Part of a small language model's weights.
Size: 10 layers, 9 heads of 64, MLP 2304 squared ReLU, vocabulary 36122, 60.7M parameters.
Architecture: LayerNorm before each block, rotary positions.
Each number is 50 + 15 x the weight over its row's rms, rounded and kept within 0 to 99. Layers, rows and columns count from 0. The size before them is the row's rms in percent of the matrix's.

# down: layer 4 MLP down (transposed), 2304x576, rms 0.0415, rows 405-451, columns 0-71
# up: layer 4 MLP up, 2304x576, rms 0.0415, rows 406-452, columns 0-71
down405 092:75 45 33 68 66 41 53 57 67 63 52 57 34 56 23 62 28 35 38 46 47 24 40 63 64 57 27 50 42 54 59 55 33 22 45 54 43 61 40 71 41 38 35 52 58 38 63 52 69 68 51 42 47 34 71 50 57 51 42 53 41 53 87 59 34 39 36 49 74 84 28 72
up406 098:48 67 52 55 60 50 58 57 62 70 70 68 24 46 62 69 50 29 66 56 88 53 28 45 39 45 69 53 42 50 58 58 40 74 44 28 66 43 68 43 33 68 67 46 36 38 56 51 37 43 27 57 53 36 43 46 64 36 93 42 69 50 57 28 27 66 15 45 25 36 53 36
down406 102:64 62 57 59 50 56 64 53 55 63 51 18 31 64 24 47 72 43 50 20 58 40 73 79 59 49 44 36 51 58 55 49 81 33 56 25 55 21 49 39 64 50 41 23 44 38 68 58 50 36 77 39 59 60 29 48 70 29 46 52 41 53 46 48 59 53 49 60 71 75 55 79
up407 100:61 50 38 41 56 27 66 37 34 78 46 49 59 41 36 61 41 74 54 34 30 39 61 19 56 65 70 51 79 32 27 12 41 51 45 50 60 52 78 79 58 56 24 34 75 39 37 49 69 60 62 48 42 60 49 34 72 76 49 60 43 57 49 71 43 64 38 39 58 64 27 61
down407 085:40 53 64 74 56 44 64 48 22 71 08 49 57 27 41 66 52 36 55 50 42 37 58 54 63 63 66 55 34 68 42 47 53 17 64 47 60 25 39 50 56 60 57 62 49 36 46 68 51 70 34 55 45 32 66 46 52 24 38 83 50 49 41 34 60 38 40 50 45 38 60 57
up408 095:45 35 62 75 47 47 38 62 50 51 59 63 46 39 66 63 57 33 82 67 57 41 50 35 49 48 35 51 59 14 39 34 40 67 61 58 59 74 41 53 59 52 61 46 54 34 53 58 38 54 48 72 56 42 29 74 44 67 42 55 67 63 64 46 50 50 23 62 39 56 66 41
down408 098:50 67 28 41 48 06 31 35 45 54 50 74 46 56 65 34 28 63 46 65 33 62 54 68 54 42 60 42 42 49 53 53 39 62 23 64 64 60 54 43 52 44 70 45 31 55 38 71 35 43 47 37 48 23 43 44 64 21 73 47 24 50 68 40 68 53 73 68 47 77 57 46
up409 094:33 57 26 40 70 54 84 65 30 40 40 39 29 58 24 42 55 60 55 50 48 49 48 70 36 55 56 39 47 57 67 55 40 64 60 53 51 54 42 46 63 40 40 60 52 49 52 33 29 51 12 58 24 52 20 18 38 32 31 42 45 49 59 66 40 54 73 26 57 58 66 52
down409 095:64 27 47 63 64 59 44 51 46 69 79 25 58 69 31 29 33 38 55 27 51 57 75 35 61 58 61 67 27 50 39 57 47 36 65 57 59 33 55 31 32 67 61 55 41 78 81 42 54 35 34 37 52 46 53 30 25 38 48 23 68 44 34 38 37 70 36 63 37 35 50 77
up410 104:43 73 40 39 60 34 49 33 50 40 76 79 27 58 46 50 57 76 40 70 30 35 26 51 52 57 57 59 66 36 34 75 48 41 76 47 34 52 09 60 35 39 38 40 14 49 34 63 37 33 39 77 56 41 66 35 65 24 64 49 36 27 85 57 63 43 59 61 61 38 45 68
down410 101:56 48 64 45 70 44 78 63 17 31 50 39 46 47 72 85 74 70 30 42 52 72 71 39 48 71 39 65 48 30 10 55 30 35 52 31 57 66 67 79 43 43 48 54 49 44 57 47 72 56 65 55 29 50 21 67 60 56 38 35 36 59 30 60 47 38 12 38 39 75 29 73
up411 097:31 73 41 51 42 37 57 68 53 56 38 48 70 47 56 37 57 50 43 46 69 39 55 57 46 38 51 45 49 52 62 53 69 56 67 78 63 76 76 74 42 18 54 79 53 50 40 79 41 41 33 63 35 36 42 36 53 74 50 31 55 60 33 77 43 77 34 44 07 40 26 68
down411 095:65 56 76 60 64 44 39 54 43 60 65 42 42 44 32 73 39 65 47 38 39 56 28 45 45 43 34 38 38 48 69 70 42 41 54 52 48 46 71 32 61 57 33 66 57 50 59 42 71 29 59 66 35 55 52 31 74 46 56 57 46 44 72 28 41 43 63 47 72 60 76 40
up412 099:31 53 55 52 49 73 66 22 63 54 59 71 51 50 16 57 63 55 33 65 48 52 60 64 79 10 53 68 67 47 49 55 86 62 38 68 52 47 55 37 32 48 53 39 48 21 38 69 43 35 38 22 37 27 88 44 58 65 38 63 79 47 46 35 52 53 70 27 31 45 36 57
down412 103:60 32 55 70 75 38 62 36 34 33 65 39 46 30 63 28 66 46 34 82 39 59 72 36 57 51 26 36 23 46 34 76 47 66 87 35 68 65 41 49 52 41 54 47 48 59 66 38 50 36 49 54 75 72 37 38 57 65 73 53 64 48 52 48 52 33 67 44 40 36 58 18
up413 100:52 84 57 49 44 35 42 49 60 67 45 49 61 47 61 33 61 65 60 46 25 34 60 33 53 48 15 49 69 35 33 76 55 70 34 54 47 23 50 61 56 41 56 50 42 56 48 58 30 63 65 58 75 57 36 52 61 61 60 43 69 43 36 16 52 44 51 50 32 51 31 44
down413 106:60 41 71 47 42 48 51 54 48 55 67 66 41 43 63 65 49 29 37 74 46 53 48 48 52 29 69 64 47 44 75 64 62 34 26 70 47 81 62 47 43 58 40 79 38 53 46 75 27 69 43 27 36 52 67 44 34 49 50 43 57 55 47 41 49 34 62 86 60 63 70 57
up414 104:40 40 46 80 48 33 67 49 48 35 47 68 36 47 52 64 78 36 50 50 57 32 27 17 60 17 51 46 44 29 53 68 65 61 48 58 61 48 46 55 51 44 79 39 45 47 56 68 27 55 45 43 34 50 39 78 55 66 71 45 57 32 43 51 48 48 48 49 59 43 55 31
down414 098:20 62 56 54 36 40 65 42 35 45 53 43 50 54 48 58 45 37 57 45 47 95 49 49 64 48 55 44 31 77 16 25 67 26 38 73 58 65 47 34 50 37 41 45 36 50 19 45 73 59 38 30 66 24 58 48 32 59 43 45 64 66 48 49 31 53 99 53 45 29 39 76
up415 096:47 36 44 50 47 63 55 38 13 46 33 49 41 46 43 60 22 34 58 72 61 71 43 64 61 82 46 70 56 44 51 50 62 56 59 51 70 59 44 57 42 55 85 30 42 58 42 40 43 38 46 40 47 26 28 71 43 51 36 73 37 43 74 47 48 59 37 39 61 60 26 35
down415 093:42 35 28 63 59 42 68 39 38 57 37 49 56 72 41 50 59 70 39 35 44 32 71 25 59 66 54 52 25 50 52 81 46 35 48 37 36 18 61 48 63 53 62 59 56 63 62 72 58 46 68 48 76 58 61 37 53 31 55 32 49 41 41 40 46 23 40 53 80 60 56 70
up416 105:59 57 54 40 43 56 54 62 57 58 62 45 49 21 49 59 48 12 36 36 59 47 33 51 43 64 45 47 80 26 84 60 36 39 42 37 62 72 32 46 72 36 44 39 45 56 22 63 29 64 37 61 47 43 65 65 57 49 59 77 57 42 33 82 66 39 59 73 45 56 46 38
down416 099:76 32 51 51 60 24 25 49 51 43 51 39 62 39 05 46 47 48 39 63 36 73 41 59 56 47 65 56 73 40 46 43 53 56 44 90 33 59 43 68 63 58 34 36 39 27 63 52 52 47 77 86 38 19 48 50 44 48 84 44 40 55 59 40 67 49 57 33 30 57 48 54
up417 086:49 44 50 33 55 46 38 47 39 26 57 47 50 36 60 56 63 40 37 33 68 51 12 62 73 65 75 60 41 54 63 65 37 40 51 15 48 31 39 56 42 84 53 69 32 67 49 45 44 52 41 57 54 22 63 64 33 29 33 37 62 52 32 65 31 64 45 53 65 13 55 78
down417 092:65 57 68 36 39 41 63 46 54 70 41 41 76 77 51 60 35 52 66 69 50 31 27 52 40 80 47 53 53 66 14 22 65 62 41 78 55 43 53 68 40 49 32 31 48 36 35 41 53 36 68 53 65 63 56 56 65 35 46 36 58 74 75 48 59 27 65 29 45 72 65 47
up418 094:57 44 26 46 41 70 60 28 48 15 63 40 42 21 48 22 85 33 96 51 61 44 50 40 65 63 62 58 61 25 54 53 58 52 71 47 48 50 62 40 45 52 52 27 47 34 63 34 72 44 38 60 34 68 69 39 38 33 37 06 40 42 42 34 61 60 85 57 49 55 39 61
down418 097:63 35 47 79 73 35 78 58 85 34 25 77 39 34 32 61 52 54 41 54 46 78 38 77 47 36 46 60 42 59 29 38 57 62 69 31 51 74 45 08 59 62 40 77 38 58 39 54 49 59 54 69 73 66 71 52 46 38 48 43 52 61 28 51 19 34 46 40 43 53 70 67
up419 112:63 71 68 58 46 29 64 51 30 45 42 59 55 33 50 43 59 21 23 69 39 42 71 40 50 49 20 60 37 59 32 43 42 89 40 51 41 47 41 43 23 56 50 67 68 61 46 53 34 26 48 56 60 60 49 49 47 66 56 43 44 83 48 57 80 54 39 31 60 61 29 36
down419 103:71 68 64 76 86 19 71 52 58 18 51 71 58 27 48 63 67 54 54 57 33 44 60 74 21 46 51 60 28 42 64 59 40 50 50 65 43 56 65 63 27 49 48 51 50 74 73 64 81 59 56 57 50 51 73 51 27 58 65 27 70 52 70 64 55 62 44 34 49 31 50 67
up420 111:21 53 42 48 51 40 74 59 26 50 42 60 60 26 38 46 30 42 67 31 57 64 52 71 34 53 66 52 32 55 41 45 42 36 68 81 26 54 75 25 35 44 61 31 68 32 54 46 38 44 48 53 49 83 32 29 38 47 60 45 28 30 42 18 44 61 64 54 45 31 35 30
down420 101:51 31 65 87 45 56 22 55 42 57 42 48 69 51 35 69 48 71 54 55 46 38 45 46 50 16 46 62 59 50 48 56 35 44 45 38 55 35 49 37 61 49 41 38 64 21 62 41 66 48 75 44 47 24 25 27 42 33 34 19 18 58 38 43 72 17 62 51 56 66 36 45
up421 088:56 72 59 50 47 66 59 48 38 22 60 65 70 36 56 40 66 41 78 24 42 35 62 22 69 63 46 23 18 51 58 58 57 58 68 46 50 42 43 56 39 53 48 78 57 63 59 49 47 49 30 76 74 47 51 44 81 54 57 52 46 45 40 39 53 67 37 26 71 49 40 72
down421 098:36 49 48 63 39 26 49 48 54 61 57 43 41 60 58 52 60 33 54 57 46 41 52 74 32 27 41 50 53 59 64 39 50 54 12 99 52 44 46 70 38 30 32 57 48 48 65 20 66 61 64 63 16 41 60 54 56 71 53 66 54 65 79 59 40 45 45 45 37 46 64 45
up422 095:44 28 26 49 71 37 58 51 38 47 50 47 74 52 52 30 85 46 38 35 31 61 70 37 56 52 76 69 34 45 51 43 67 41 38 56 37 48 65 21 39 48 52 52 53 46 18 51 64 41 45 60 33 45 48 68 53 45 70 33 75 50 12 48 44 32 51 60 35 50 52 29
down422 085:53 53 24 59 42 40 40 52 51 49 59 26 59 45 25 60 63 72 60 59 65 70 57 35 66 61 50 43 49 38 44 43 51 60 57 55 71 54 77 69 32 70 48 48 47 18 32 71 81 46 60 40 69 52 33 67 33 51 39 61 49 48 62 48 41 55 62 77 37 56 51 59
up423 098:11 53 66 39 22 47 40 29 16 33 55 39 63 40 58 27 67 51 45 72 76 32 38 45 76 16 54 33 59 32 54 39 43 77 43 37 66 44 64 56 39 56 57 75 31 44 32 47 50 66 39 34 54 56 53 26 56 50 59 44 51 54 51 43 39 16 53 48 63 77 44 72
down423 099:53 29 46 55 47 58 46 31 59 41 23 29 61 69 42 74 43 51 71 36 59 28 51 52 48 30 64 57 44 36 31 33 52 57 65 59 47 35 31 36 40 45 40 57 56 56 28 73 66 42 34 51 35 57 40 46 21 73 54 35 41 53 40 36 51 39 26 09 39 43 33 41
up424 099:55 46 64 55 07 43 45 74 41 39 38 51 51 22 24 41 54 50 46 39 73 79 71 42 49 61 49 54 69 67 63 48 60 52 78 43 34 56 31 33 31 36 54 55 38 60 36 54 28 24 27 59 11 44 45 45 83 63 27 69 39 63 44 45 57 40 35 79 50 42 46 31
down424 099:46 69 61 12 49 42 49 34 83 63 45 53 86 52 65 50 57 66 62 58 70 50 39 38 58 63 51 46 30 23 35 84 49 54 66 34 62 63 64 60 69 43 74 58 56 19 43 51 69 58 34 66 39 61 54 53 45 37 65 36 57 61 44 41 50 44 48 61 33 35 53 46
up425 100:66 24 40 49 46 66 74 64 55 44 46 33 32 73 61 54 41 74 43 40 54 65 52 46 58 67 43 35 73 74 40 56 49 67 91 44 70 33 50 56 76 56 38 61 28 66 53 54 52 67 35 50 64 63 88 72 46 29 76 51 60 27 59 47 57 51 77 45 53 54 37 41
down425 102:60 61 42 48 47 38 63 51 43 54 41 37 47 37 81 60 29 70 18 44 67 49 28 49 28 52 61 51 68 36 54 49 68 34 61 28 35 28 47 29 28 42 51 38 62 78 39 13 48 29 18 73 30 74 83 46 76 50 27 56 63 50 35 38 54 67 47 50 27 57 51 43
up426 114:57 66 35 84 53 51 57 49 75 68 51 46 38 25 68 52 47 57 37 59 26 34 50 59 65 36 42 62 66 56 68 54 51 42 23 82 34 64 49 55 30 50 46 48 54 52 48 37 30 32 53 55 42 30 38 61 44 60 64 46 42 68 37 72 63 34 75 63 36 58 45 39
down426 107:69 55 57 65 42 34 54 65 53 51 43 31 29 38 71 31 70 51 51 47 42 30 27 58 57 41 46 68 55 64 47 87 58 52 48 60 71 58 49 35 62 46 26 47 52 57 42 65 59 60 58 31 33 44 39 53 39 55 44 45 55 57 53 60 62 72 43 43 57 56 23 46
up427 096:18 73 47 33 42 61 72 40 39 72 51 50 65 51 60 65 71 45 71 47 51 30 70 51 58 54 27 72 34 40 72 71 38 42 28 10 36 43 42 69 47 50 55 62 55 46 59 38 55 30 47 42 75 57 59 53 32 65 43 32 54 23 38 52 54 44 58 39 25 52 36 79
down427 103:57 54 33 36 37 47 41 38 52 47 50 56 52 74 51 72 61 52 47 71 66 62 59 31 60 67 38 59 75 64 64 44 54 32 38 41 51 35 65 78 51 69 56 32 47 61 33 16 60 41 54 70 37 66 36 77 58 51 69 78 21 55 34 53 57 44 53 58 51 38 46 69
up428 095:28 73 68 71 28 70 69 45 39 36 72 61 59 53 71 57 75 56 41 49 35 39 39 29 33 65 72 48 84 66 50 43 65 81 49 42 74 67 53 53 60 65 38 34 49 55 46 61 61 79 26 56 59 47 57 31 52 52 48 40 49 53 46 46 42 45 63 42 49 66 64 43
down428 100:58 62 33 53 62 54 38 54 44 67 65 63 43 40 48 43 50 81 25 71 36 52 56 48 62 78 71 35 77 59 82 49 39 56 39 80 60 49 50 40 47 62 29 57 40 74 57 57 49 54 53 45 46 42 64 51 51 62 41 25 20 47 38 36 64 64 51 14 69 51 22 67
up429 093:64 62 23 40 62 37 44 47 24 44 13 50 43 50 54 33 48 54 58 43 68 67 76 53 49 43 54 52 36 42 68 35 51 51 53 56 59 30 29 31 50 53 46 26 64 57 63 34 39 52 39 77 46 39 54 26 32 61 27 62 36 52 63 71 57 55 48 52 51 28 39 23
down429 095:52 58 54 58 51 99 44 40 43 59 48 50 55 43 52 63 73 46 59 65 58 46 39 55 43 62 54 36 71 38 69 63 46 36 28 63 42 40 48 50 60 69 22 66 61 32 45 13 59 47 40 62 50 70 29 69 72 74 37 45 50 45 62 49 67 44 40 41 68 70 50 45
up430 101:74 34 20 57 38 38 40 50 54 41 44 56 44 69 53 64 44 39 60 47 36 24 32 54 58 06 06 73 77 72 84 40 62 50 52 46 39 73 21 34 49 63 56 25 58 55 45 59 71 86 41 43 37 61 71 51 51 31 72 77 60 58 75 41 28 55 76 35 52 89 51 18
down430 095:53 49 68 36 58 18 34 49 49 37 49 42 27 59 49 64 62 51 30 63 62 45 51 64 61 41 42 54 54 65 49 43 27 50 42 07 32 22 66 29 70 57 43 25 28 54 60 57 55 53 65 28 44 70 52 59 60 53 41 48 29 34 71 61 41 46 63 76 26 59 61 63
up431 105:43 25 29 44 63 58 63 40 45 39 95 28 41 40 66 29 49 65 36 30 39 77 52 61 41 43 50 61 31 37 63 43 59 64 33 48 50 51 45 43 51 51 64 67 46 72 41 46 30 75 89 57 60 49 37 34 75 30 69 46 27 20 43 65 54 42 45 70 18 46 28 40
down431 105:48 51 77 16 24 33 56 32 78 35 55 53 32 72 54 28 36 43 49 41 65 60 65 53 38 25 41 72 32 48 18 53 46 28 61 53 56 25 61 41 62 62 20 52 60 52 41 48 51 49 55 48 50 57 51 56 43 29 31 50 49 45 38 53 77 64 61 49 41 47 59 65
up432 086:08 50 40 54 57 46 32 53 33 40 40 41 93 48 29 55 53 53 85 32 62 52 63 44 08 21 38 44 68 51 46 39 17 71 42 71 65 40 55 57 37 53 47 44 46 61 42 44 58 69 56 61 45 76 57 39 48 72 53 53 63 42 45 56 43 46 31 68 68 61 60 52
down432 093:48 32 64 63 41 58 41 37 60 65 73 37 56 73 34 69 50 42 51 60 54 67 25 28 38 69 74 41 51 44 41 52 54 31 83 42 27 50 56 26 31 62 64 62 45 51 41 46 79 67 65 41 54 78 51 49 48 23 38 50 40 52 46 49 44 46 42 55 25 58 61 35
up433 093:31 27 43 58 54 41 54 16 30 51 24 46 35 85 43 15 29 82 65 54 44 34 35 61 40 53 44 31 41 54 60 61 50 39 71 55 71 27 22 69 39 38 58 46 46 65 51 65 41 68 57 51 44 51 46 49 70 42 49 68 54 57 45 37 46 63 64 42 61 60 43 68
down433 097:42 46 64 39 74 51 62 65 53 53 62 65 30 42 62 62 53 21 47 56 57 85 13 65 64 62 45 45 72 50 70 48 27 75 71 39 43 37 41 33 65 63 26 41 52 60 68 55 41 51 48 79 39 50 68 41 48 71 59 37 44 77 37 49 45 41 47 41 28 60 40 65
up434 103:47 75 45 40 42 36 48 41 45 49 44 51 51 49 55 44 60 39 38 49 35 40 85 79 80 41 72 67 35 43 68 44 43 48 25 62 43 60 56 68 40 37 35 44 49 50 59 61 43 56 43 36 22 34 23 60 46 65 65 47 61 54 51 40 62 36 30 23 76 54 44 51
down434 103:45 55 55 62 53 27 67 38 43 49 37 19 36 46 45 58 58 43 45 60 46 60 62 56 45 61 52 68 38 32 53 36 65 68 46 57 53 39 59 30 47 60 58 54 43 34 39 44 82 37 71 51 38 39 57 54 40 27 44 48 48 69 54 50 76 45 77 34 43 66 59 56
up435 103:35 49 68 39 62 81 65 39 50 52 48 59 40 68 34 81 58 29 35 45 46 76 45 65 68 78 64 34 30 29 31 34 47 54 37 64 54 62 39 55 67 27 44 28 63 65 54 39 45 40 61 49 50 71 50 33 41 44 63 30 47 42 76 72 45 49 38 59 63 49 64 84
down435 104:65 57 49 51 36 70 49 35 56 37 38 45 57 42 42 53 80 56 49 57 66 62 54 24 52 55 61 78 63 47 56 68 49 65 67 46 37 53 69 27 37 41 53 58 17 29 52 42 71 59 53 33 43 42 65 41 33 54 57 57 49 44 48 55 24 59 55 26 78 49 62 53
up436 096:33 60 34 54 22 31 57 30 65 55 43 45 46 57 31 56 54 56 58 62 31 77 35 32 28 57 55 25 48 85 43 68 48 56 36 58 24 42 62 54 51 48 41 59 71 42 37 69 51 17 68 64 54 32 30 64 74 52 48 39 34 65 66 75 56 31 39 45 35 41 14 48
down436 095:45 48 55 47 59 69 65 79 41 39 25 70 27 71 75 48 46 45 37 58 70 26 50 59 30 44 09 56 53 81 58 45 58 29 49 45 29 41 62 73 68 33 55 64 54 34 57 30 44 65 53 57 53 67 49 48 71 64 48 66 69 53 45 62 63 50 65 49 63 43 71 38
up437 086:68 19 49 58 49 50 35 47 39 44 62 38 54 25 24 58 39 46 57 37 57 39 47 55 51 48 62 69 47 47 83 39 61 52 45 57 33 48 19 33 68 69 57 48 45 42 43 41 62 52 52 48 50 49 34 60 41 47 34 59 42 62 21 65 63 65 29 46 72 50 60 31
down437 091:80 53 51 52 36 39 43 38 15 50 39 38 57 10 47 79 56 45 65 44 74 46 50 30 40 71 69 63 51 72 27 50 57 49 41 55 68 46 67 38 73 35 44 46 48 37 27 20 51 46 24 64 33 45 63 50 54 33 45 50 33 57 48 64 33 34 24 74 79 41 63 28
up438 090:57 63 38 50 67 58 61 28 46 67 62 25 56 58 47 29 55 33 25 42 46 43 32 65 35 39 56 66 67 53 31 55 44 50 64 56 61 42 24 31 41 48 42 70 53 25 60 55 56 49 49 33 60 73 50 40 81 33 32 68 58 45 46 38 66 52 58 39 61 44 31 54
down438 095:48 60 56 43 52 46 51 55 61 67 59 55 50 33 65 57 51 46 58 34 38 56 54 60 45 53 29 50 46 78 41 34 42 66 53 99 63 71 47 56 46 38 46 46 08 61 44 33 64 85 81 60 51 61 54 48 56 46 68 71 40 30 36 50 33 53 54 80 33 68 51 46
up439 100:48 37 43 37 49 77 53 55 52 35 57 47 19 38 51 33 44 33 37 71 62 40 48 31 56 54 37 73 27 89 15 60 46 35 46 67 56 49 39 34 39 45 47 29 53 52 60 52 55 40 49 27 85 43 36 25 29 56 53 66 19 75 39 54 58 71 76 56 66 47 70 42
down439 099:41 59 33 68 49 52 50 46 49 48 22 22 61 85 34 65 63 50 43 40 55 37 53 61 76 27 30 46 65 32 45 67 44 11 37 74 44 41 60 59 50 46 68 53 47 52 66 57 25 43 62 52 40 42 77 67 49 63 41 27 10 34 45 51 73 48 61 67 25 62 45 49
up440 108:65 39 38 55 36 51 76 20 27 69 32 54 17 59 67 70 35 32 35 35 55 40 15 32 99 39 64 62 56 55 40 51 34 72 59 45 43 38 29 35 53 43 30 42 32 59 42 43 58 31 57 63 51 57 51 69 60 47 68 28 54 27 58 58 39 56 69 44 39 40 31 42
down440 106:45 36 63 41 34 38 53 45 45 50 33 55 79 83 42 55 47 49 21 52 71 23 59 60 38 33 68 66 46 12 69 47 52 45 39 64 33 51 36 68 63 68 23 35 30 65 78 43 66 28 53 61 48 40 30 44 51 48 85 77 72 53 73 46 14 40 47 62 44 39 54 50
up441 098:83 49 29 66 46 47 71 21 25 60 47 19 33 66 58 54 56 25 43 35 55 59 17 79 52 56 32 35 40 40 65 60 54 48 29 48 62 48 39 45 82 46 44 67 35 42 31 54 65 50 51 35 58 59 38 60 77 68 60 37 62 54 31 40 48 62 51 41 45 64 47 38
down441 099:67 36 48 48 56 48 34 62 60 51 53 45 44 45 27 32 26 26 55 57 54 66 47 39 48 74 46 60 63 47 47 50 58 19 59 40 70 44 62 50 61 71 76 76 63 44 79 25 44 38 56 53 52 59 49 58 37 72 53 62 25 62 33 32 54 32 44 39 69 60 50 29
up442 100:48 55 54 57 49 38 34 44 64 59 51 32 52 28 45 51 43 48 55 62 57 27 35 32 27 58 43 38 48 70 63 82 22 44 39 66 75 52 55 41 47 50 52 64 40 69 53 22 39 55 44 55 39 51 71 29 37 51 69 53 38 50 62 48 24 60 46 30 43 83 71 42
down442 105:39 39 60 36 55 28 59 43 46 45 46 56 62 72 65 62 21 76 33 84 53 49 60 31 26 56 41 58 50 34 55 39 30 35 47 34 08 45 60 47 55 24 36 48 62 45 49 50 49 40 31 36 34 51 63 40 40 63 37 62 70 54 57 30 32 69 79 63 10 48 60 49
up443 094:17 45 42 33 43 34 38 63 38 43 51 38 57 63 57 41 33 02 71 69 47 48 43 71 48 62 50 80 36 72 46 63 53 52 60 55 50 64 46 55 52 29 48 40 48 19 52 46 32 23 43 43 61 34 70 48 52 50 61 45 45 41 45 45 57 47 21 46 59 69 35 54
down443 096:41 33 66 33 23 30 37 63 33 29 34 35 48 66 42 35 57 72 51 26 69 48 59 49 53 59 59 79 69 41 75 44 72 45 71 29 53 65 79 57 52 34 60 60 46 59 48 61 87 60 39 45 36 32 39 42 45 58 64 63 33 35 85 50 44 42 54 40 25 58 52 61
up444 095:66 50 56 78 59 55 40 83 52 65 38 34 36 66 50 30 26 80 50 24 48 53 71 53 40 40 66 69 47 48 87 55 48 33 67 50 48 50 36 46 46 54 52 66 36 77 52 46 52 56 37 48 43 40 58 63 43 35 51 63 20 36 48 63 73 57 30 55 43 51 21 62
down444 095:55 72 50 24 67 74 49 74 37 47 44 37 70 51 56 52 41 49 31 55 40 36 72 44 59 61 59 56 68 32 57 49 72 66 65 13 32 48 42 53 43 63 16 73 40 38 62 45 64 35 39 22 48 61 58 57 59 36 48 89 44 47 56 53 51 46 49 60 60 39 69 55
up445 095:52 54 27 43 40 47 62 53 44 51 37 37 51 46 58 52 60 26 43 52 57 68 34 52 41 57 68 23 56 44 65 52 52 63 58 55 49 29 53 25 53 31 82 33 51 35 67 29 87 38 36 59 34 65 56 37 32 82 74 34 51 76 50 49 53 86 44 26 80 39 39 55
down445 097:50 49 59 17 18 42 51 38 54 42 49 59 62 51 60 61 54 73 40 60 74 45 54 41 45 43 55 28 51 46 40 75 37 54 48 66 40 30 55 53 72 56 41 49 47 33 61 60 67 23 36 67 41 68 62 56 61 63 38 43 33 47 73 67 58 36 43 57 38 57 69 49
up446 091:67 69 52 66 59 62 40 52 59 19 51 43 40 31 60 25 45 32 45 64 73 57 39 40 68 32 45 50 31 58 48 41 49 45 45 46 46 76 66 39 67 41 72 35 67 60 33 48 64 27 44 65 29 54 24 25 37 36 60 52 59 55 54 23 56 26 41 34 32 25 51 49
down446 087:17 56 44 52 54 32 51 30 43 63 65 66 66 59 51 69 40 51 45 51 48 58 67 65 47 45 44 44 57 37 55 59 35 45 30 36 49 23 42 40 30 43 19 57 33 58 41 64 51 59 62 55 76 56 62 40 43 50 65 56 55 28 40 97 67 73 67 32 32 54 30 31
up447 087:57 62 55 41 54 19 45 49 65 46 67 63 60 57 63 52 62 50 80 39 43 43 39 40 60 51 47 66 54 66 76 39 76 61 38 60 64 53 53 17 44 50 60 50 48 44 37 61 50 46 48 48 40 46 53 55 51 46 53 50 33 45 68 27 75 56 32 51 74 26 35 37
down447 093:31 36 43 28 32 64 39 61 64 38 44 41 39 72 57 52 29 37 47 76 33 27 47 46 45 63 38 63 49 48 59 18 56 58 47 55 15 51 30 60 69 63 51 79 45 65 68 64 60 46 31 32 48 39 47 32 45 47 46 37 40 56 89 43 27 40 41 38 41 28 53 55
up448 092:57 24 56 56 41 46 54 86 70 43 70 36 42 33 61 38 33 69 51 36 55 38 59 38 45 64 48 54 41 56 50 74 72 63 47 35 67 45 80 63 44 49 58 43 62 68 31 37 85 22 52 62 59 32 22 42 77 54 79 29 46 21 45 29 72 51 47 27 49 43 61 55
down448 090:74 25 09 49 65 42 37 48 54 67 66 47 56 10 39 66 61 35 08 67 45 67 41 15 50 45 29 29 53 32 42 28 47 48 42 58 31 24 77 37 40 44 23 62 68 30 67 68 72 83 52 47 42 56 56 44 65 47 45 72 61 60 63 49 53 68 76 45 69 41 59 42
up449 091:40 31 51 44 57 61 47 42 60 75 55 43 49 26 45 49 52 51 60 62 38 36 43 68 49 60 41 55 50 37 64 61 81 24 62 90 52 48 61 26 38 37 61 41 55 54 63 42 63 23 53 75 52 37 54 51 63 50 37 33 65 96 72 58 63 58 58 24 60 44 52 44
down449 099:56 48 47 37 40 51 86 66 43 35 72 63 52 60 31 55 53 47 68 46 51 52 35 46 40 50 46 37 30 74 40 92 48 69 26 37 36 74 38 52 54 41 48 54 37 76 42 52 34 81 47 36 52 51 56 53 45 36 57 26 56 17 47 60 27 52 62 35 35 72 71 49
up450 097:44 50 40 43 77 56 64 77 48 35 21 42 77 26 59 30 43 59 65 41 49 35 70 63 34 46 24 61 60 50 68 56 58 51 45 59 50 52 53 40 62 36 30 46 25 50 41 42 51 50 31 40 42 92 46 35 61 56 40 70 52 69 67 70 63 83 49 22 35 55 54 40
down450 096:52 37 47 57 80 59 72 48 48 41 40 44 48 46 30 60 52 50 46 48 54 41 28 51 44 42 56 59 34 61 62 54 52 35 49 61 61 28 30 64 56 49 36 67 38 44 63 41 52 60 57 69 33 41 77 65 38 42 50 46 76 64 49 56 50 49 42 52 41 62 74 76
up451 101:50 51 24 51 58 48 45 55 63 47 06 55 57 37 49 39 70 49 35 30 53 75 29 44 37 61 61 86 38 45 46 46 60 40 30 46 58 01 40 61 45 48 49 33 48 46 57 21 64 59 74 56 57 39 28 62 78 41 43 38 66 29 51 32 35 85 43 73 62 35 42 60
down451 099:60 23 75 73 37 49 52 33 77 57 57 51 50 52 72 50 43 35 45 47 39 68 57 59 33 53 60 49 31 67 38 51 57 71 60 44 30 52 48 56 54 32 23 65 29 54 35 28 48 41 40 37 42 43 55 57 61 16 36 78 49 51 61 56 66 40 66 76 27 48 40 60
up452 103:52 70 18 61 55 42 62 47 50 43 53 52 37 53 66 56 49 49 57 59 51 78 65 55 45 53 39 47 79 33 65 61 70 60 62 58 62 25 41 40 56 21 34 35 44 48 51 41 46 67 17 42 50 59 75 42 51 39 46 85 84 35 37 93 44 59 45 28 50 38 45 45